{"num_hidden_layers": 8, "hidden_size": 128, "num_attention_heads": 2, "num_key_value_heads": 2, "head_dim": 64, "intermediate_size": 320, "vocab_size": 2048, "hidden_act": "geglu", "norm": "rmsnorm", "norm_place": "pre", "norm_eps": 1e-05, "positions": "rope", "rope_theta": 36500.0, "rope_fraction": 1.0, "qk_norm": false, "attn_scale": 0.125, "bias": "none", "tie_word_embeddings": true, "parallel_block": true, "init": "normal", "init_std_qkv": 0.0442, "init_std_o": 0.011, "init_std_up": 0.0442, "init_std_down": 0.00698, "optimizer": "muon", "learning_rate": 0.00653, "lr_mult_down": 1.5, "beta1": 0.9, "lr_head": 0.0099, "warmup_steps": 200, "schedule": "wsd", "decay_fraction": 0.441, "decay_shape": "pow", "final_lr_fraction": 0.0, "batch_tokens": 16384, "max_seq_len": 1024, "doc_mask": true, "train_tokens": 101800000, "max_steps": 6214, "dataset": "wikipedia_en"}
Each number is 500 + 25 x the weight over its row's rms, rounded and kept within 0 to 999. Layers, rows and columns count from 0. Numbers have three digits each. The size before them is the row's rms in percent of the matrix's.

# gate: layer 4 MLP gate, 320x128, rms 0.125, rows 263-319, columns 0-63
# up: layer 4 MLP up, 320x128, rms 0.123, rows 263-319, columns 0-63
# down: layer 4 MLP down (transposed), 320x128, rms 0.0686, rows 263-319, columns 0-63
gate263 100:503512474502477527463488500499464532541455519505512513487472513516484516522481470498513487499485521518515485547513488496472478514487536466513531497497491525471491535504478477491524504498541513
up263 089:511519520490459516503522495516507533523447485554462572527489487502475491504510473539526529497515482536527501537505471538544519497475512506528477513515486479463462469467527516542465485489536485
down263 096:496466496479498480531539482490463512492523494473505467488493475520498502489533514515471501510498466430484504460490508482465469475496454497493493465515491463530499487513476487518527428464482468
gate264 091:495496482527539519529475523469508460524526489547461454516493523470507497530534536483548459554499502484525510493507468483487488503532508458479522517489503523536475509486493525492486498494527472
up264 091:509497479471524514541479520507488529537506498472490492555493485530518515524453486519481482537544477494516501504468495501496552492531492492486512485525495457491486525471506525530474534500503469
down264 095:506466473519440461451519549548481520465521480483490529472502501497491521495507466507495554477511500498511491485529505517505470505479512496549504519490509501500529501531536477482498507489467523
gate265 104:527514463507474471553496497521495510493494467501519475486520479490539480538481472535532481513562487496508528488513488524460546504464486466496495540483470503514489470514501481490519517430503491
up265 112:530482499500524512454499465495495475477505437514488531477508556500499482456477526503467464493526482469524474494526472494468512550513440484516567491510551504514528538485531512524497479516496479
down265 104:515559467495511514507518559513508510503486519478542508536516487505475474524480475471478486514462478491526509536499491493530452490526508527491530497504479500479500454505491488501511489482527522
gate266 106:481509513455473485506494464547482516463479501495434551483524469496510471544479499506515511459488490487483543485484460534490462538487503502505509476506488502484513496468450508554480448471478472
up266 102:515506490482536480482504513531495502509467483508526518564492506540492522550442458518504487495472505496486460476507482497528502561498501467534499488494472478464483496519530486461514465502490492
down266 095:452520522494571535507512533447496503530529511490490499540509523538477492464503511460505498499496528509538492520495550530525474457525523543489555501501490521487481522495509517445504515465508496
gate267 099:500518489458508543511511575523472505475522491526502500466505528456513541507464506521484473467494525494496524536507486532503546460523498502505509480539496520509522475527462489490497484541532521
up267 090:501520515518512484501507441474528457485454502492495519532508494526485527466545509483530532524494509500484479511511472464508498527519516510495510544477533483523467503473493536495529499489469543
down267 101:523522481529502495500487547492474531500505513506491487420512480487460494566517499487498493476487530514473488513521504477497515505541531483464495492487503494496523527514497478489478491463522447
gate268 102:517490522486507488497452484545496495491454479523508453536528494540504531543565478525519492470501465476525533482490495555514527503501490480515525510477477467455497493475487500481487466494461497
up268 105:479508486506480480496465506463490471519474479517481502488506567495523513544499520466476502503524478505540508527508506493482488532504533549506484543435489476483504489487535512499506475491452503
down268 108:532491487531478476520476460520533527494510536491495524503517519520501466487494486511530473516484513492458497497482514539533546529457501525534499497468481537495526549532508532488494464499529494
gate269 100:508499533491483505548487496496504493542521510517456479487506493486467471461529520511533519499539485486506506490477476489501511499490494497519502474491528510527492535518499473491536471491506450
up269 100:500461525488467497491549524519452493506548489487505511491522480508513495467483461491511525503582497478491504458509505514442458509463513451463460465531463581481476507501510503473505497517521521
down269 104:517511513480514500524496503532493540508487503502492463512532501473474490504518534479487522472416482539542501522471524463536481512519495485500550490499503507519469507519475556507515514501529494
gate270 105:481452512495423523543519488502490527494500486525510524532493486484514442485500470498507530466541455536459504550558541457494514501503502480489492519520483520515465442475512508487524500453501504
up270 102:510508497524491465482477492504488477496534471534512519512527504489488526537550472503549500513480487520526529479511512473503486524498460512495551484507504529499484491514536431506513448493484547
down270 104:498494511502535517501506538477488509489453499495512487560503468481519459498447535490485508527501467483471522526501524497484535489508490494502470479490483525531512469453442536498517513529529497
gate271 089:488501476486464519470474491490503456522474469512481534480504527454493508502565531481475457524478536559482510499502517503515478546488560528540492482519476459459516510452551464505528497515502506
up271 099:544511482552475512516543510511498498471500512496485478482507509486472475497528531497484525473490497526438508520506520561484471513495540508526508469492423495471512509516496463517504499519504501
down271 096:456470509469470520493460497499510537525504470500454511467492470466527487498472484510524481497486520488504488487481482490520492493508479486491509444507513453468474478438518502464463470457472506
gate272 087:463527511490508498490508472489499487486494512514460494512513473553506453526486459481486511480493516510534535528509521474477468509487492503531488531494514459496490444494511475503474450498489475
up272 091:485520506507544528527499499518504520514502502507469477467512520521473499451519502519482531523503465511513459483471500488500516470513489447502436505496543483492511506496491482438494516497502499
down272 090:492469456471515532500485410525536513503490509524493515502509475486463477557435486460539485485531488494507560498537520508453470478480518549513510463484471491497510472490495529533498487485479523
gate273 103:506518502498504501478481473481496519478490506527483450489485526509515461479534474510512475482527513504491503482514534491530535530548514515439515518466522489509509529489494507504532473525516491
up273 112:501493523529536548510474462501523498505504476479512508467495514454485495503504485495529541483532493498509503531518565478484472535479483427520467442528551524502535473528508481508466499501527496
down273 113:494549504483528502494521462475484515551478482460500505548454505532472520493521514502529483496498504511553513492460475525540522508546501501527486546495466475539519519496531506489517471485511464
gate274 083:513556522518470515502542522523452509501502524507544501517511515488508575531480486493499504457512503517504542488476525517484481545527516463518471497516475484490468497529516491542477504551468566
up274 093:525482490523497531474533516537452486525487532489499459529499467523492533520468520492469502465528504540502482487516509489521451543546504472477497476535477489518489520490545510530456501508460490
down274 097:475503470528512479491450513484510457492528520509539487517496530490507479448499491524498453459511480486514470460441485515551463484471539489524540524457526497477499539494494509459488444478484492
gate275 100:505509472486487478514470518510509520519527495522499493489536488527502486529486492525469529475474499507517468518507513508493495507466491511528469501502460515502546504503495540526509494463490463
up275 099:519470507485507480486505477497534500495513491462507560546463480467525470484518497504521502471501535483484514489501462541497468498459507512485538472475509480500494499473524481501460555498481503
down275 102:490505482494513534515466482482549503499532476470522505463530532521508486508504481540501490535469501490475500515504505492512554469546498479485520499509481523508549529501534480524531461488478513
gate276 104:479499506520531483491493516549519521514518500501526519518470550481503532498489469489484510496479493512558478546486539510502508464471496451562496535473510508486509498494515490484494524501471474
up276 105:512455522524523508507451491524505499469504494517488504528523529529543479502480481504541494525497515503490489507491446475511548492477510521520500476477464479482550499521464484507532454514513471
down276 102:524541468522520474534543480482536497495495452501449505522493523508504494505478513491541469474549498511506467527498516511525470443512468506449435496513510527493489484507502467509469511508533487
gate277 105:469485498455494518504454525468450524506477484522528527521505461531483486522514491531501528501512457517465473503506483508483526508507506545477550505508496483518494518511507508537527458446548486
up277 097:482484500520518491513536519498491482511522504489493496530509536469482539501471483519530475569502559493503505519460463471528511528469476499503491485498472492499531460529510477484457474521495513
down277 105:488502494500486521495454509476494521494459510523532507458506475485477476488548509455494534481467505483498475495492487487480491506479551501491548521463552540513497524502470505479547469466520483
gate278 102:512526504508484528484472511492483526512514481508470504496519535470541485448495489520501546513497507527486483480457550480523462478510493491493538477465512517493522513551523509544496509497523519
up278 098:511495502523504474520517555489521451513495495522463476493526478471506559521522486516463497510498492532467495456532513472507493478510482500520463499505546526496527485484501540502506499530502489
down278 092:446488512512472471508485492488476548519541522477540489455493529498518528524488496473558494464505530495522482510501498523495508527539504488484510475479489541480468530537498502476451479467522498
gate279 100:553546490521465530557486468471497526513506472521516505495483512538497498509451455460515479441528511493523491527462493479497505472477464499440524469511504465475482527527496493486501499523500508
up279 102:470512483492553476454476477486472434490471524501495523464502520484459519493509548512511530488511514524507517499484520456491492517494520478513485536475532528490515523525514472517488467500479477
down279 102:508503496510477554517498425513496558536517484501491503530493513547530530511492475507512482499508487524502515538464482476519458443438494479504509494511420459459523461519478497502455499474535506
gate280 098:495505477506536433538497503478500519503451523503492543479527556499488522491494518446486486488488478499522522497523516484494516489477495516544508478493476523524506533499523514496488488492542494
up280 091:543456493530496517513460505481495447483475474518515475457478539523482490457492512480479531459519490492508575506497509494495474493503417517511492502482492468498488453484467510525485454463493546
down280 095:466480493490480508492468452540518481483522493476491504480515516466547508493506531539509472506509513485496515493548503470516522498519522511470480502507498506481488493542500482509485482542483465
gate281 087:512479484537458481445522482472476480484518478509516488469505504509491544490496515522520494516552529531504497498451535492531481500516501465487494477529519493513535517458463488483513525518494497
up281 096:486508464471477482511450514470513495518504488524500472485529517533528467564464506500460487475492506542542481505518508478497443440490438506511500489532462496489525466528476496493502506480516493
down281 090:506499523529483453484507439511523454495560509447510484468495479508487500473499488513488519500488496459489518494456463491501500522505497491498524486486520504506488512470485502508521474543490513
gate282 109:478480526487527521513497490487543526515514497445468529470516505458550473520535459521547499508494516519493478475552524520461530505461468532510486554489495465467524525485505519465506520514512503
up282 099:498503486511542484474554485454493488556518474531509471515504488536489483528472532485496562468486458501520516527551481496501481537490510517514509471465487501489522542545509528511524532479501507
down282 107:465463515490490522507533485498497528535535517535503481530507492484503508515536460509508481513539544492493502462484553532476509486447475470471460524526500507506462552523490479499500447469545483
gate283 074:561519520483505498508497509489490520471525531460509500543534507482547498498500521466491497530515529505562520482485492471532518535547483498531486503538455498530475466471451499519501514504523510
up283 082:486473469513513503506506484519474479542469489522505488499503505480509562496499525531504477484499490525511513483507531523505490543505467508486550529494485484475533503512443506507519535522488528
down283 082:530494488500474541453517518529493476472500529472516517504503539480469479507498469489549517495488505503458545427509461462545528481516499479501463494487487510496489482483518490498483504498498497
gate284 101:547495489501500442503493472468506481523471465504543506508483493501495533480508543535496480465524497503536483505526494505512451468534528494495487497518504494482496516499548507491477498512517506
up284 092:492522481502507494475533477523518514469513509514480480475527534520505513460441536472474501554471465529526551482498492498511493507478533501467474466490509487463481524511510469481495487477504497
down284 110:519514452529479478487472536446464495511427476486510490541521507507468498503525515506481482501482474471493474509488499446506526526516488521499513474469499465524531542557481494480492473485557471
gate285 102:455465482493485487518537508536534531535494497471517498499493483496513509537492474547504509529505500489493511525501514462451534460543500492495463472463511535469468511492510471496422476483495528
up285 119:529529475552529533544523516505497499532497497531509468500492489482516503506484508532448508506497466476503484483528553472515472526493478495457528519483493517484521552517499476554449505479520517
down285 102:506466479497471517482491472475548496523462517535523516457533483495478528494526442486523497528498466526475518541485494499511544498499526489481468450473510540495522500493506460522500503488537482
gate286 093:497488467473485482484464459490494532496501463516486487499552519461494477478432525484533500525454496510496488520455536518512491524535520504496494523456494528525514519519511495503497479524476492
up286 083:480499489491475503530530477511541501480516485452550513471473552492460513494508525483552522497527496519500495485541479499512533475484495498514526521541464492494555525532483489478460525455478525
down286 085:501520463493519524490497423496496476525475507495492451510526504455474488499447509479480553535488501463485557490451532491486449551502534493472475505476507521471474489481499500486524472511506479
gate287 084:534467506499516539463555486514523481525516490472506482534492505499498493444462465493466490519487452492494506474477483495516456519514467482455534475447483532512545480487504517533511480516535456
up287 103:516516555501438507523478486515471475478509484499530542559499510509513494482497525477525476493499517480487465493534457513498538503474487476481549499504506541493479501471503522564482473495478489
down287 084:451546492500525456529471552471516541488510509509509478495498491501502510494532512514503537459501507486506494541485551470483508491533533525517469513527496446492498523480486466454510550475479534
gate288 097:485528504456508458463530504488484551506473501486473509508460503501468519500469508541505507490502469540492496503493435545533465501469492524495517489496469506523517504498522488511495487512520492
up288 104:510511564505465537497501531483473493528515546527474499533527490479498520470459497461494479497518460526480503470521482534502516500477457505475498493504517535502518541492545531542462515525515540
down288 102:505464453536523506499518524504510487515530488501506493532483472549476491521491516499503537516496491509515484520498477440534489514523540498509512504518463491472466422550486487511506498501492497
gate289 110:494515516525491489465488508476516482511506492503492527489487497552507503485517484500511498484480487522477517536487523494511483534512532511537533460507521474493534437481485472463534476512511478
up289 101:490518552522517528525497509524463558581516469523485531507497478482494532497491498511517479504507485527508516477482504479465486493541476511478541548490504468515500533475511510518512498482481479
down289 092:483513475482528495477492538480469468471478463502509484518519485478504507501514486481504532513489499449516456531525468497521560492494496535496511433527467573518492496508483482498506488531513543
gate290 098:526553489500492466483495523500517480478519515504510477521481479495473469535511526504447517522542490513497516465510532514502501510540498473520478480492527511468487522500480517541535492501502423
up290 093:492461477495512453484497510489484497529494467501503504507494463495526502509508485486480507516490492514493465491438495520531478509465454459492472501504508536526456486484478503479526500508494508
down290 101:564529520525457495483481511499518486508537495496561498517486444493441541508478524513543502520498497485447494521493512521475456491482520542484527542483507482463551483528476504491491485467481473
gate291 091:468495487499497499516499505511544522508525494522490494479490455499471465536479508545487516537495521503472507468504527529510485454525525520501526511456490557494519531538489515486482520475468488
up291 109:462517497484499485425506521450484517483538495515440511530501470496475495475511469545483518479498515521460548538556506541472497490494513517441503502497530508499501525521506484508475489514488522
down291 083:527483532513510482550465494532521488534492518482542494448524480502499502531476519470514426490522500492482487450491485469487507528524507516522496503468508466494475478508515509507525533526489520
gate292 100:512455458496537466492490495502454497515483510451492449515517489525493460505472511553477473501513505552477470520430492545460484508522491489503495505556533517527482499483462481503479485478490480
up292 098:469475490524477485519482481508473514479528552498496457492509517569503496487495474480464502515453527482510498456492508530495492516531496499507477505518498513468535538508453517478478486498486527
down292 104:514487502523472470516532536488525526494515494535513515459493516433477526453499499503497449479506521534471494513515492506478491454503477492508502507501469495530489453495466518477532442517497531
gate293 104:493462480469481497523451544475466495523499500506480475477543468488478536526517534472504508479524504509451487510521484523480466494469495500485480473505453501517486517479506499480485490472469473
up293 104:505513483495464495484526440473508513489474502509527516511465527513534462484535485520485446518486462480561476511537515491509546500526471512499498483527528512475508489516465494469491490531520504
down293 104:471502461512494488526485516473481479514552473532475501468513558456488549485487510479493494503502473499505521519480478550477474482504494472458524563487517526465503486516548540473525476478457503
gate294 098:520502487515511451513529493535491479435472533460497495488445538505489466504498479497455473484508496493504514484526529498483543480485515496572477497518497523546517501471461536510547491463503508
up294 105:451514503472467431464475532553445547521503480487498501502520496499490460507519498501527519521499487537505531487542470488478504485520505490489499476463504476467456480511554466505500469491462482
down294 100:554463475500497524487548466491498476502499483507521551498468426495512477510485526506505538503480496552482540516464519465507495532500502509510506515494506528542544538477507500483479471511513544
gate295 105:500535489483432536507521528518525495513513493461489462497485480521512474534503488519517490485507435517513498493537478521476505446492516488476473544531481477501496521503512476481485501510495478
up295 115:479502553518517492517527515473532498496502507491448497484516484453542530525461453473470516520499503496485515532501531457477476527491472520463460553493551485528501505526541489504503492487507541
down295 097:496532457483536482486455588525474489455497476485501473497477504462508484471518527495484466510482507517522499496525524542542497490508523531472531446518509514503481508496512536487528497505550464
gate296 090:504438513483518466470500490508466515484510511485491520490550503501531495498508488479512500534497526512505551532458540460534474495504500478487538507520482522502509535471502493497523498514496467
up296 102:497488503502555546526485539523492502496534499501516511492484494494473478505526513475531482507443497516507508506495518552488460481508504522496472462499472510462509508475515473501460500475510519
down296 087:477483512492437485495511472509532508490470509493518515518528508520512508547507469510504510520526524483482510471507480482478487470487505469505523542532507493514467486491487539498482532535492507
gate297 112:535490513479501489456544519491453506482492540496495499497518533452526481510501578505493526507530510506533477471496475534525498493494498484519453494480562505509482464529503534524500481480544509
up297 115:523494488477506476538534466479488464522497529503556522492497454527489466496520487459489499490515503496505441497504480466468480524484488473540561493525449510483485474475498490480489476525498519
down297 112:466436491497503505477522478559476516499506463480534501508540533466529540505495507494532532519477501489516502524522498538503495452487517494507468515495517484491524495510489542496490478549535502
gate298 101:502531483486436506499472543499455505509509491475507489549523495505514529509460521476531494494462486513508521508493527489513510500511456491534544487491488500489500509532517498543472473536467499
up298 103:503489526500451516548531546527493508524457508534529517481453538516506519479515514536523471473489457548507497522489473497525486527479477478479536509462516502482494492540490496507523495551472541
down298 100:479515470532492562457508459494506479496526480510500480461480486527502469522468511489488512495538506432526493467505501470475485485509486504501457525502495459520499493495467490497485531481477505
gate299 109:512544486487501484528504524525567482460490516545511526549509523519526492500506517462501492479493509474507531453479478520479475463516486482531469496496460477483495492533489497564513534469476493
up299 107:497525506543488504496510510498484497503496528484562527469468513471520488529496491517533552492511521447492510495525479515547515463496498493476495518547596516522523546508493480495492514519512499
down299 113:484480508477490501520514462524533509526504486509423510530499505539520469498531510489527482484448524520509495515468494504441499561499508462500527489495460453458495479523490489528507493486540540
gate300 086:496503523555490485549541454520519515491471503459526512490492490514551506508461518489479500493483506503429535547423518520450507509499498493506491504509509522508534528531481480471456518494521479
up300 100:516505498486543449506493522511516519467515515477527539571541501500489517518503481513485464554458543456546509479493505489544476508529496483489529491504510510472484490501485506512502497500540542
down300 090:482517489472465488505473560473508469522479476521452461464486480493514528465532530502507531472529478509499498498536500507495501460510509530491508524491538523537524533480514461471509512514478496
gate301 103:509502530520463514500470577520452468482507535538469476476534523515503512498482533475485475471499477495476499508491464507521524486531445491510476483504484453513537491541550523469456510488506462
up301 104:545496460526548477484454479512496496518503478485485493495496510481513460527536456499543493513485499516499474522514511490452502479486502513490434524502542525491480475502516523507484515501468470
down301 107:496464552532484483476483585506548518489527514507512527475455486496496520551515462545473486529514537532528513516467458502545459519513507530456524503502518481518535507542479508513485508516522528
gate302 103:518522481480496520513562482498530526524489569447511529495492504516481471508487471506501513535490486493511519485536506498450507509512538472487472510530502516462509477476445495485504496518519456
up302 097:504476491468513509511516476514489450500488527462499515502500523487505473460542545446486502528503518452483496470508465469512518476514486512506524503433547508524476535503479510509485524476515514
down302 099:513522507472511461532455528477501465503494487505456479522531505511504513499497477499535491508506493553521510505476476478493470530490481519490462499534516477522538529493505497480495477462504528
gate303 095:528498492508466472534499493471523507480513466491470517499492417460476498471531514485534507451509478437490503501527493515519522485500528509515517468525464551541478526480568494504496486495522454
up303 094:498453489487511462473503503501514556534508501519541467507517551490493499507506506537541513530477525446530518481461468445473481505484501505468504533473499509526526484479451475474527494484511500
down303 092:503526499475508517541510466450476479507517486496481540493508490525546527493494461510507499511483505542542513533474535514541477523513492512492458501507477544501487500482498516482470488487517521
gate304 105:498478547491522509492493515527525500442496493519470466480476552484480489499508483500502491512530473485508516521536511513494522497509512505473473493491480532478523497525497512512511473489462528
up304 104:540501478507500497504520514505513550563529458542529516483507473552504457504509483464487470514509453496499512514511525454518519496468533494494466490522457513522507507445536485483497482506469451
down304 104:478483502519513512513501490514480477431488446509474482484527560521471457527497488472527475482500506496545500532512479513480521496518510494490497490497494523491502503504478488506487452492542495
gate305 097:504464500481480471494535516455534501510481493492492551528494474505509522523494447520515520520489539513511490512518528508538542476487485509514467493462513485522477518481517487471480449539477470
up305 100:526502502483492488476495483510500496467473469539513508558560475488468487446517484518494500467504559469529475506494475499481491509531484487507497484485489487521519493513488496514584511470495497
down305 099:496527533522531535516526472472473497529504498478498453448489499503500465547480496494521460487542477545497556488518494456469463487464523482457522499543486488501514474474484516509451523485509523
gate306 104:555533471529526476489526500511500491499455503501444509537486517502502517487482488509439490507490501454545512522516464519527510520513491478460519463511483474516515514487498514500456515496477475
up306 096:540505494528492489489537473505507534515424516512495443496456496458508470514500516504501442490540521482503514515498510520499530490492494548485513513482529515502538526514473485503516522494476504
down306 102:492518545499476505508489510468530483529549466523512526486493507504540513484507505509507471486483511545481491463505489514523474531504473482524478510491529525459506479483494505553501495493536477
gate307 085:531504515520519539460483457489496462451484472466502497456521438500505465448461559496542504531512527503496460483484504494486462514497497511494514516502526527503506489523465496481528485487444510
up307 081:541489494497508491542512520519486554569498508487515488481463522505521480521496465497475483480489491483487541516545466522504503463518533523494476471449497475509521506505480545519507540492540472
down307 092:525506511506542490489489599484518459496480511462519526461519490499495492511514501490504508487531496501456497511510524521556507534509477531488491484535519490510516508530533543502492480484537480
gate308 103:504516441490514474470446503511511493503482473504510442532528516509528527489476525495472492487503491424515480487488447476481496518512531435478489547504501528480478542493521495532455486487524494
up308 099:512520529480511489526516518504545481524480508516463468476447481546467514494519509506506490513476521506476504493512516513509530503484518483509494514489465512512512535478475510497456495466508538
down308 103:473449486500478463470463504501470525475491487513537507465519502519509495528504510513471529496492474511531471496518552484526488505447484537468426510494541493545477478483543461501512506546508483
gate309 094:496481524493507520500500496450489490543499517498478504459519504482522494512513487475497543525458474528518502488442458471485479494515497556500498481460493501519471523502470467447498532488516499
up309 088:464527470456529538485538480550499500466536507514541489518480508520514523494455519518522492471532463494509486492518496487547521495443495487549535482513520484500527515505550508500467502491467484
down309 098:481483537522451489487487446521500500503508505503503467443524505505489447489516471482481518552462486501497500498487506491481463488522478502476476498474501554460436472512462514423513488518509524
gate310 105:475525536499510509503507520494517554475478492468514503465502517524482513503489497457514491519519512531492484521495479488523480482505478468461530528529485528488495495466484474511448493535530538
up310 114:534487495508463503477552529480498511466503493528508502469519472507475503530481502505503500460500499522508517533511465496472533477527528495521491492544496521497516550509522539511491478429483508
down310 107:459479526518542486542517502513491491526459530499496518534491502521514486475481498492504515505505452449463507511481518518495477503473486475495531493474561467523494504478495481534485508507538507
gate311 121:480539429480510470482520508503479531486532558453509466539508508495492468497521474496493466495485536525503496499500527515505497505534488508520501537553498474486505513506565498509486510494462511
up311 131:500510518519479493507471497514522469493498540526467481484556497480479540516502476489502498521483480505558503513514526475502486543581478508512459491480510491486514535463471468537495495500523513
down311 114:509531475525483494487514553493446476507466461490535477505494486486516479526521510524471470504490487510476517522523501499507555524512492510508537529519496490505472482551534501483537454509457510
gate312 083:495476513498455523544505521524489472511493534539490522508481485507489523462481484499483524464519524494517500558519509434580483455535505451490501476505465483527474482544494481499485457482498471
up312 090:525490493513512535487506492516490472501448515528472475511491518477493478473485555504504503504519529507510495496448459462487461494486531522501554464507517549497507470477554505485456437470515486
down312 085:489531490535488464455442494492491560527563515462522501527546484490505550464464511509475481509510500492500476453481542531471542480505493474493492518483496511499470474497492500492528543505510496
gate313 096:473534498461500512545489482534456531508454480515504461511506489465505494556510456514546538499498479473512561494506490512529524471518501501525531522480432466505513507523520464478525500506449487
up313 101:471458507453507456501520490553511532496493496455496504547495478495476493515489496503491522534498510514508530490456475500496490513519514518521546505503520498521501477536551456493514461502503478
down313 103:546558458510515545471482498499528469479505495500532486490483492470498544510520507507478487518467470491513529483504475530483446499494471528477462486484515490485476485481489499494516486481489508
gate314 094:487504475502532489499511505524542512500470498489471502532489551489544457469488478514493509528519480485428476509529469519464514507475532496461462513494521516518503539498483507534455486463485511
up314 095:477458506507493465479505491514523483489474494463492501482486450487513504438513455500513492505479506505500490478514482477493462496516483520492536477479492536497510472482470512502476528480523477
down314 097:492485536490522548474479502510508474504476528504491508494526485548501508490467535513500545461571520508509527518506546481491505532498514511498540480483501505526504489521513495473485496478541550
gate315 111:528518487454541507509411512500540525522510501511516493464479505531486530528484513509510491495495521501564477527486497457537546501512496491512492496509529455460480526465513492516481530520494503
up315 107:493484501500492509502490491499491488447516489487471500516509483494536509492453516490538450537498476529492492468466519475544507553495512459547537493510497493500517494535450529478458557501529486
down315 102:508528458515459540527562493488470445532520505513495504504453483481513470477523468508500489519467473522497534465526487477527458500484506526472466484510489523520535464516513506505485535496485485
gate316 100:509504491522517466565476492504485483517524486487477560483475510515453521511511518526525488463480520529530528457457494490509489512473488520492512521511483476472536483497538515505495495525531544
up316 102:491496504483445474488447511499458462477530477560522507460496529544555530492505505524497540495507482491484503522502517482527494499506512498513457517487515452531477523489480511506488509507477477
down316 100:531543540541521483485477491484527506523520471492502510525502501493453511518524500475527482475511475508528499493525474485475515491500456470527524527512493542501513529487504467475523493488497494
gate317 077:498523505505489477496483490466539449475491509556513480477487490573504535544458488501467500522494526503440489534482530489514480506519490484557520519505464504517493528510504501508469519503492486
up317 095:537500517492503500489524532479507457508502523524479495497480483547507469479538429482519510489470485469488503514476506500449536495536495466513507497506487473475516525494428526504500469522478519
down317 078:476509485477488493510496495484534489461487500514550474503505506497472515514452518512503478511514523513454510507503515496532475505454457521522505509457491500480466529496547498521456531519522493
gate318 108:481462484488554486468531535550519470486494502514491505481484489481513492500474492513537490473528549490535487461475540506500477518466455485503474545502470504490469500497499510519494465485553498
up318 102:517499519507524465476539504508469473477475469498523501521507483482486490509561486521496526523500472529523497478502530478487525512528515430472464480499526535441517490456528508503487460444467507
down318 103:518513505521515489493481500516551538553459521467499519489535480484469502533452522487435483521505535568503510504491554499471485540479477488503539517511482479530498506480513500534502488487543482
gate319 117:468460526538442517483450535517536484454524509472498496506513496503522526484500471485498498455493516460511548503526536490478538511551534439495528481493460511535511495529494528466492470425478484
up319 116:534489514512457504520467442451482511518484466496533501485474509518461533521512478520562503508461507498477484483520504475521551518482517508531497499540525510494507522467541476462493525535500489
down319 110:520504533545499524492494534496511455475440528509538491521485500475522528477538492543468531494492496530479543504472497466473496453524514493460530493462505462528460477470506549475477476428491505